Each number is 128 + 32 x the weight over its row's rms, rounded and kept within 0 to 255. Layers, rows and columns count from 0. The size above them is the row's rms in percent of the matrix's.

# layer 11 MLP down (transposed), 1536x256, rms 0.122, rows 582-594, columns 128-255
size [ 99 102 113  94 111 101 105 105  99  96  85  95  94]
[[128 132 148 110 100 114 181  95 124 139 134 146 108 128 117 171 170 136 136 143 127 116 124 118 123 107 109 127 123 113 109 106 144  94 153 185 148 115 163  86 110 114 108 164 114 109 108 120 154 154 179  68  85 121  99 113 136 147 102 173  70 123 140 134 120 153  88 167 219 155 142 169 103 110 140  93  71 145 153 158 126 156 158 144  69 162 105  97 113 138 111  97 131 111 163  96 139 188 111 170 172 147 158  96 121  89 107 158 133 146 201 107 119 134 134 176 207 193 179  70  85  87 131 185 125 103 159 156]
 [138 137 119 108 136  62 134 136 183 151 190 146 138  86 166 115 154 133 103 103 107 105  75 128  98 192 120 117 121 141 101 127 175 110 152 131 176  98 149  73 145 133 108 156 116 114 179 149 157 106 128 207 124 109 134 119 138 163 129  83 144 154 142  56 143 142 114 138 125 120 139 115  68 143 149  48 155  97 103 133 108 153 154 113  78 161 106 111 114 113 173  64  84  68  79 155  89  81  71 156  52 109  77 145 136 225 151 123 148 172 145 101 115 183 129 164 167  88 102 135 119  96 113 117 174 142 106 171]
 [139 160 133 107 137  76 145 101 172 118 183  88  73 134 140 201  51 166 152 128 149 138 137 125 104 174 147 137 139 154 111 172 163 113  56 195  98 163 132 149 152 106 121 166 136  92 120 118 108 152  93 127 113  93 125 131 150  97 133 115 118  96 139 111 105 159 113  83 119 146 100 108  76  74 123 107 154 132 130 110  91 132 106 147 113 108  79 172 156  99 113 149 103 111 169 146  59 101 123 155  84 194 156 166 154 201  76 143  76 122 109 143 152 133 160 101 168  79 161 146 116 120 133 117 108 118 170 149]
 [ 84 151 129  94  95 126 118 162 152 101 150 101 118 148 126 148  91 159 168 173  98 106 131 140 201 138 140 128 159 183 162 119  98 136 189 107  69 121 133 132  70 127  65 135 152  97  63 100 173  90 127 132 106 112 147 129 135 109 104 114  97 171 154 102  89 122 124  78 132  95 159 218 134 119 100 107 140  92 114  94 157 151 125 108 112 110 144  95 140 124 165 161  80 107  94  99 123  94 103 125 164 105 137 148 188 113 131 169  94  93 104 149 110  94  76 104 131  98 117 181 141 111 132 150  95 126  87 205]
 [141  53 110 111 122 132  72 128 110 124 126 134 129 141  67 113 142 117 111 158 152 109  87 159 109 154 132 132 177 127 134 101 151 106 166 150 136 149 114 153 167 179 201 126  80 114  96 129 126  62 114 121  76 124  88 113  81 122  89 128  81 141 127 126 104 123  78 139 102 104 154  88 145  71  96 143 128 146 181 139 128 108 126 122  70  97 164 163 151  86 173  97 117 192 171 108  95 103 129 125  92 132 105  67 102  86 222 168 135 112 143 177 171 151 177 114  99 151  73 143 141 139 183  81 108  99 149  97]
 [125 136 130 128 129 108 153 142  84 120 151  54 126 126 145 100  62 109 153 155  83 131  86 167 143 167 115 144  89  98 145  85 124 167 137 120 126 152 115  94   0 137 166 134 144 142 156  96 120 115 152 138 160  69 100 105 125 155 164 171 117 157 108  60 151  96 155 103  90 101 123 120 141 173 108 151 181 133 185 229 118 140 129 146  91 115 172 125 144  94  67 136 176 138 123 136 132 145 112 103 147  32 139 148 104 154 127 165 129 118 111 155  97  91 126 117 173 142 116 109 111 107 120  94 141 157 100  94]
 [ 91 114 101  84 100 105 160 152 165 122 145 104 106  86  88 139 107 145  93  85 128  68 123 147  81  91 130 143 169 148 187  91 124 162 124 156 103 125  77 152 169 132  54 124 128 130 166 118  90  96 149  95 105 168  57 110 160 140 150 146  77 130 101 103 171 189 183 187  96 157 142 192 173 148 122 115 130 144 134 101 127 131 141 118 122  94 128  72  85 111  86 153 101 131 143 140 170 164 132 122 171 142  76 171 101 112  82 123 121  20 121 172 102  97 149 129 105 129 160 138 127 114 123  67 132  69 119 113]
 [125 180 120 118 100 185 108 170 119  70 110 124 138 112 100 212 147 124 158 148 130  93  98 121 124 135 153 255  98 113  86 176 163  87 126 171 110 107 127 152 158 100 106 165 161  89 173 167 149 124 169 140 145  83 108 120 124 120 111 159 124 163  63 130  62 118 123 110 171 132 127 188  86 113 117 154 144 147 136 135  50 163 193 105  89 109 125 120 170 136 155  63 114 129 136  92 116 141 117 161 128 125 102 119  74 105  95 112 130  90 100 159 141 118 149  68 121 122 134  64  87 118 154 114 149 125 145 127]
 [118  87 135 186 151 113 127 157 106 150  65 131  74 107  72 129 115 186 143 140  86  95  49 127 135  77 100  80 106 164  92  98 129 124  84 134 121 153 145 148 129 132  81 112  95 138  96 126  92 145 158 165 164 134 110 174 136 103  72  55 172 130 157 159 130 130 159 101 133 162  62  81  92 139  69 117 151 140 155 151  73  91 172 112 149 148 139  86 157 196 163 102 156  85  97  80 149 157 104  96 146 189 160 133 152 177 143  93  98 140 109  82 138 117 105 135 103  70 136 154  73 102 124  52 139 126  82 131]
 [117 119  92  91  92  70 101  73 100 141 103  78 125 104 129 101 197 141 155 119 118 144 134 141 199 174  91 194 193 108 134 130 128 135  84 145 199 166 133  65  88  63  94 108 115 123 170 183  70 107 154  95 108 133 153 103 126  64 166 100 131 122 130 163 109 105 133 159 149  80 148 139  92 173 128 148 167  41 169 117 130 162 142 164  89 108 128 137 154 126 110 172 126 127 145 107 161 130 109 132  87 159 166 141 112 109  48 137 125 123 152  88 132 113 157 107 166 129 122 152 123 107 155 131 159 175 109 176]
 [164 174 147 153 144  96 129 168 108 139 129 114 184  92 168 138 177 148 141  87 152 127 128 121 141  90 121  95 192 148 122 142  69 127 105 115 106  97 158 147 114 138 155 101 136 110 132 172 132 121 105 148 110 171 151 163 115 105 109 165 135 146 130 141 155  85 148 131 151  77 135 103 149 170 135  88 145 175  78  84 188  93 149 145 135  96 144 141  81 135 154 139 193  93 135 116 149  93 149 114  91 203 122 118 155  94 163 132  77 106  87 174  89 125 130 158 119 150  83 162 186 100  95 208 123 124  94 111]
 [ 78 100 131 164 179 164 122  82  85 142 127 109 123  36 128 128 197 120 108 108 132 115 102 152  91 176 105 160 141 117 156 130 110 132  71  87 148 147 156 146 135 119 144 121 135 166 114 132  76  67 135 164 163 180 106 141 166 139 109 118 161 142 144 132 173  53  99 142 109 189 110 147 172 149 143 104  56 157  99 128 128 139 141 211 159 105 102  99 117 103  77  91  96 149 151 160 144 164 147  97 108 160 114 138 112 143 114 134 183 105 164 124 187 129 123 125 143 124 139 138 109 123 119 177 130 141 164  83]
 [163 122  64 122 146  97 101 134 127 116 129 134 120 163 143 156  92 155 127 109  69 166 168 121 120  85 158 170 106 144 108  86 112 151 169 114 141 144 112 141 121 126 180 149 120  54 168 118 153 113 140 181 104 131 110 174 149 174 114 199 157 120 142 109 151 104 160 117 126 117 115 150  64 124 127 155 109  79 134 109 162 153 140 117 132 117 104  63 137 177 179 160 122 124 158 141 109 156 174 159 116  58 154 154  80 138 106 127 169 119 101 143 143 157 182 134  71 178 124 152 170 139 118  91 138 180 111 107]]
# layer 11 MLP up, 1536x256, rms 0.117, rows 583-594, columns 128-255
size [101 111 102 104 102  95 105  93  99  91  93 111]
[[192 159 180 103 148 169  91 136 149 162 136  58  66 105 142 125 180 115 126 100  81 182 151 106 125 130  82  86 128 115 216  68 121 151  73 142 126 127  70  87 112 132 127 148  88 166 162 120 144 119 139 119 144 100 149  99 153 122 161 126 181 115 130  79 117 130  71 188 102 105 111 193 140  84 148 121  97  65 140 116 129  81 146 141 125 127  89 122  92 149 126 157 162 174 143 109 128 152  94 107 144 128  47 102 174 102 127  83 154 165 167 137 159 101 107 165 148 116 127 147 141 152 146 154  85  97 170  72]
 [ 71 161 144 119 119 105  81 155 123 131  59 117  79 131 126 158  94 185 181 104 109 133 162  83 105 158 138 140 109 137 100 110  87 129 107 145 108 103 149 151 140 113 132  92 153  45 171 126  75  91  93 139 134  82 102  51 153 105 145 119 153  57 117 168 127 153 102 146 143 161 194 123 154 142 135  84 108 172 133 108 137 152 181  70  98 125 157 169 109 187 109 112 125 147 125  66  31 122 153  88 127 111 147 144 160  68 136 143 131  94 203 127 127 109 159 173  57 134 152  89  96 124 121 149 102 182 114 155]
 [210 117 141 116 134 128 111 142 144 184 110 131 151 218 127 120 113 115  73 111 118  99 179 144 173 158 160 113 145 206 105 141  96  75 140 223  88  67  83 138 135 125 188 110 118 117 165 132 106 140  98 148 138 184  68 140  73 133 149  78 178 152 110 175 143 154 100 128 126  84 168  99  78 105 113 118 124 174  41 151 117 110 134 170  98 109 102 103 113 150  98 108  94  92 156 164 133 104 205 117 150 136 143  74 126 120 140 110 102 104  91 108 116 129 147 133  81 172 156 111 137 120 119 102  89 116 172 153]
 [106 161 128 175 135  96  91 129 122 116 174 138 108  92 112 114 162 143 125 127 109 119 141 139  88 131 116 144 147 121 133 161 229 112  96  61 125  52 120 136 163 120 183 104 117 152 158  91 111  98 126 110 136 119  92 137 148 142  76 150 156 172 101  97 146 183  90 144 123 137 162 122 102 113 152 108 133  82 140 177 144  81 123 116 192 160  85 152 127 149 146 197 171 105 133 151 137  82 132  49 117 113 117  34 107  97 158 130 155 195  74 175 132 154 151  80 142 140  77 123 128 206 145  96 118 136  84  99]
 [171 151 149 146 102 105 129 140 113  59 112 115 123 130  86 118 105 165 112 121  77 105 137  74 160  58 108  81 203 113 129 129 160  96 157  66 147 143 153 132  97 138 174  67 145 102 163 139 159 111 197 147 183 104 150 106  50 180 105 114 127 127 131  82 170 130 129 116 147 137 134 105 203  63 148 124  89 128 170 132 126 103  88 110 152 165 169 121 174 139 112 234 136 182 131 134 143  93 174 141 146 172 151 141 120 127 190  79 186  71 125 131 166  80 122 106 100  89  99 104 130 115 151 135 136 179  91 117]
 [160 172 157 134 115  65 109 130 123 108 105 101 175  94 114 199 128 169 141 184 138 106 194 142 127 147 145 117 149 134  68 114 136  82 124 154 111  93 130 132 118  64 157 115  77 105 151 118 163 147 160 109 121  81 141 103 119 141 147 112  93 113 166  84  95 116 158 126 129  82 151 110 163 179  90 113 195 160 175  71 103 115  94 128  48 105 200 122 111 200 139 127  98 157  54   7 148 138  88 129  83 150 208  98 145 167 136  91 117 156 141 173 107 101 103 121  59 178 109 107 103 104 177 130 162 105 136 144]
 [132 138  93 127 100 141  92 125 118 180  90 169 102 118 132  98 143 108 169 153 124 131 125  83 137  43 154 175 105 126 100 138 175 158 159 136  99  81 173  89 131 114 168  89  93 118  72 134 120 115 132 190 104  75 134 114 142  81 147 110 109 132 106 150 136 113 180 160 126 114  81 138  88 153 153 158 142 192 177 134 180 117 166 143 194 149 131 117 139 158 183 128 130 134 108 177 142  97 174  93 207 139 112 153  88 128  83 130 148 103 102 116 151  98 142 143 112 125  71 162 133 109 112 136 176 150 127  64]
 [123 123 114 180 125 167 125 130  88 132 143  97 122 120 123 154 129 120 110  88 140 117 142 110 166 141 139 105  84  74  95 155  97 127 110 126 143 163 163 115 161 145 156 107 147 140 151 113 146 145 131  90 154 212 144 140 172 171 105 194 148 114 141 162 102 128 138 140 132 147 206 174  84 179  64 108  93 150 106  87 120 114 134 131 126 153 166 164 100 120 145 151 135  94 106  30  62 155 110 105 194 101  60 133 128 122 116 147  61 109 139 153 232 134 109 138 129 105 127 133 127 169 148 117 117 118  96 133]
 [ 79 130 111 145  62  72 154 194 168 151 157 143 125 105 220 100 140  83 109 140 170 124 134  93  83 186 158 150 121  65 125 148  83  78 171 162 145 130 128 117 153 136 171 125 120 200  90 158 188 121 101 124 132 113 126 125  97 119 139 167  87  52 162 105 111 100  76 140  88 142 132  82 169 174 127 112 118 124 109 102 149  89  84 111 148 115 153  85 141  82 172 169 209 172 170  86 142 165  96 107 172 132 124 143 165 123 123 162 124  96  60  88 155 162 136 111 150  62 126 156 110 115 183 164 117 154 116 119]
 [ 79 144  72  87 132 173 154 111 142 124 129 155  66 150 109  98 153 183 119 100 102 120 130 117 177 146  82 102 107 146 125 112 139 152 109 156  96 134  82 141  50 127 148 140 170 176 124  71 147 129 157 137 101  95 123  52 156 140  67 168 128 111 134 145 123 104 122 100 118 132  85 131 173  93 134 112 118  86 108 174  91 106 141 112 114 150 104  94 116 126 111 121 169 109 146 107  95 164 132 160 212  67 120 112  79 122  99 126  47 144 172 102 164 152  82  90 124  33 180  62 139  99 154 102  77 155 153 157]
 [139  95 136  77  83 180 142 165 129 115 119  77  72 185 152 109 144 123 143 119 167 128 163 155 141 111 128  99 108 138 121 127 165  96 114 140 107 125 103  91 124 129 101 130 166 126 118 111 170  76 183 168  66 131 125 156 103 184  76 116 206 121 115 149 146 146 110 101 127 130 143  68 187  54 111 125  73 138 132 148 134 183  49 142  83 134 149 100  88 161 109 150 162 184 127 135 125 117 151 131  69  84 127 150 126 115 145  87 119  95  92 131 152 101 113 165 149  82 105 124 165 128 132 109 158 155  91 130]
 [120 130  85 123 117 121 148 143 137  74 149 111 160 115  66 115 163 128 133 100 134 149 121  83 123 101 108 136 113 135 137 149  97 152  79  95 150 176 155  21 115 150 123 127 154 172 138 145 233 116  74 119 119 148  75 136 119 102  99 109 166 110 170  39 169 186 154 159  57  99 198  72 114 150 145 124 117 122  63 191 193 101 160 113 141 130 130 143 128 103 117 142 104 109 182  65 177  88 171 163 179 156  89 104 173  98 170  93 116  77 145 119 158 127 107 156 134 134 125  70 168  70  87 111  90 120 124 146]]